From a checkpoint of a small transformer trained on Wikipedia.
Training: a variant of SOAP for these matrices, 650M tokens.
Each number is 128 + 24 x the weight over its row's rms, rounded and kept within 0 to 255. Layers, rows and columns count from 0. Numbers have three digits each. The size before them is the row's rms in percent of the matrix's.

# layer 4 attention query, 256x224, rms 0.0326, rows 222-227, columns 0-223
141:118078130109109099130128153119092120117137126138149133083090146173115110114143124118091143142138117135107135116137132140127180110152148121131125113078115117114077118103131153122203147125104121192117102127131137126079202087155167129145122149143139149145150101106150103123123105122156099151125132149107123137135116108122152149094103141117102157121105136130125140110097127128126119117085134108134129117125145139110113076174108112163095124131134115150136138104082119140111139124068136108155151154124145127037101171117114141105120112134144121089136130127145106123128184118143160192081155111168099129183107111123144134124114148105127150103116091136120113116152126123159128141152
133:133144169131131083123131117165110138101094116165110127161127162129107123126101113118063083090095120127117131159182105153140133125061115102105116126157120139133140137122079090065119123126170138143137084164159105111162143151157118130112123110096132121163111093158133157113159169124099169096150163123190126147114119177107125123165093117107118135120157119157139128153151115111166141100160139140139133103105120126144125145102130151209115125126149164141119166133085137110131118123159119132117125141160114134165123147154136116122073145134125129138130126120121123145089116132178124100134077132145128153108089110128151128130113097125143136146114129153116127139165097106162127148146
127:118137145152138134100157123130127079123111092080114173107156130104133083148159142114095173122108179115127133116137101104136120113099164115120160129114093131153126112112113104107126119124181140158120096085139154155146133140143117167118123144161109126117147120141115112121145111122109126135136095139095121131134120139099106164136140140140139137150126108126123118120123109110137107120120100105097209102112133134081105167142095068148163174163142170077140132124114101141122129083112135127105139102122133178120127126098137090127107079133107126135136123125100150132173123108139123158169169148148148114142126134159194148116138106089153101098175168116109088138090102154153096134160
136:118156168086099108110138126116109198144118141103114145159145125106112151134131151120124145100125150145133184106128168149107142119151132092106127133132134126138111116152173124103145128125153154099115118118161086086132136120139150158109077157145135173146144118087154150146134080161122159162155110112138142165134167123117146154117120085116141129067118105158153097118144101122097117096133137092120106105123141104166135161109114147182125160106175112140121137134142140137113166165071111121131129138120100075133130144074105153142120090080106133133103142120081102120069112127136128131136097120098125194134111133121115131128115129156150139134129121141112103124100114162141160166140
123:179117131143120134119115125191106148092124094094133083153089114137103118081129127133126156092142108142138124143135112131113118099113135128146148090109105124152147152165166133162144148126122121136149128176152086154111088118163133141124118120126167123158156089113114115114101105152131125127098157178136071100145112119128102133104095171094121130139140087143167149123164118158145125100132107142106130147105100117146133114066132122111105127127121108097122147100137159095134119051099141131115129156125109121132143132115131164177147143115108155145123164150083131093106127164167097103155110133104169134163151138133152115115115101171166147128120107110081124151096156162158100128137
139:105123150100105100123110128154133140164139132142129119134147142142155138131106102129114139121166131145115127144101149121138142134115150146142143143128119119109130102099110128113145096158151089116101142115149117187149124178097126120119142125191126102103149129170148132122064134138118097153148130102143120146162111115118104174107091088125108106125148128141116117142137141116081114173142078097139123088124122150130119122091140119144132123089137053106090105117128137101147107131120111058159162063102120158127130120103061143093139134126179169111125098159160078100092121095090106155148157144114170130104131138147144106127119134130118140172090116132126101117126137145104162149148
# layer 4 attention key, 256x224, rms 0.0325, rows 222-227, columns 0-223
130:096131101152099108112125122117100138114144152117153128120121102099141084138150172130140124145123162123115154135143109191079145103161125113126124164152164100130116119110121184123139122124139142154152154117096140119109124153152146095128109124145139181084149119170140120131119160178107134159120083123162120142140112095174103121109141128132110141137102180108101113113127111119114173123138189103175142137124144119106143102156138113123154189166117133139123152124141134125095137130098116146171142138107120092096077128162127152126125110093169123163135150165132143178121172123129136152113099120102108091128090081136107156082150157112152097105115112143152115137121108165091135158149
126:092094094103129119102154153151182139115124100152120127158206143081154088190108167095088123101156117118115111154104083143158126150136123139113115092139107130110138150162156116136119106098193132083115080150142111146110103120157110086097164126138130135128100136140155127151143145135120121127170157137147150141114098098155137154160095105085123103121118099109156141122132089140122130137132136149134096111129105127101105134143117166153143123159122107136089114133084119120145119154115145137115161132111151117106159134149143078128129101104110117119079114116147091084122124110137189123106133131135169125154112109132154133112125126122149092164101134142119124122133166146194127129116
119:121134129151111143133132106093139117131099089137131124141162084102141095126118110154132138137140122157131128120138111101117138133129139148201164142104122096151100083110180102166119144097139109154155137124090150129177148068116095130108140149147151137158131134156129136156146128100087143145105113119145072134152148116146141161104105117101112131147122151124078061116124077127125086118125170099102108120135118118094113136155098137147121143139128136146073105140151108179122157117135089117124125160159135152136180098126120152095109114149124102132100134114133088166140125122101121147142137152105094130179174144082151152113141113144162120104080125121164131114113151128129134183126
131:124117134094097127098136083094081142146122130117095130168124124100115138189115107051105124142126142116124126122128164111119117108147108138103094144158123151141124154152140133092168147114130150107151118116189138128140106153152156097102052115108106159137154069112157145137140117107134130147144138141132142131174141124164185127102146109170151162093118119129126119108138124151127153151089134112108143136109093132119131187158119130140143142087105131109082137126167116131111161104098098090099123127104090126085098109107112123128153158162111136122099120136164131169090170112136127146117116126158126110106118140136111160118165109123127083165121109110126112133131154174103152148124
117:165118128157164140126098144127119090118111107096129120081144096141111097128118118138131176115126131065115131155112149135099135120177105151158099097119166137110151113152137162139122100165112075111150124192170121156141158142141108127142100147116169137134152171107125139153133113122125127158153159200098138151139046074148123111151128101121110158098129108100106133133113132168122109143141115143091126134151124126146112121127120113151146116134130145123143172128099140110137136137099091097087153142155111117092092131114113156134064102127133137129156094141124188110136102111092115164128103149121099113139127117127136130133155102143127144151108133170127186141134120108135134154097
133:127125090151138097135109126113119126101149160102136142136151093138162181115118135109137145158112127134128121113109132088111143146136191133143107172125153144159112143115160138103123123113152122121141057124123123126171135159112155151120158126161117138135112097121104113089112103128094134182140106140198125125121134122131113123127148122178115087178140086141077138154121083137117095136102121115106132116106102112124156135153147118093092129081136130128105156095157129134123137154105129154112144103155159132117132142093084075115154129117165151114153108143122158112100142127149140178157128165111136119146069136110101118119147102143132157103108113117106052170136102132092118156122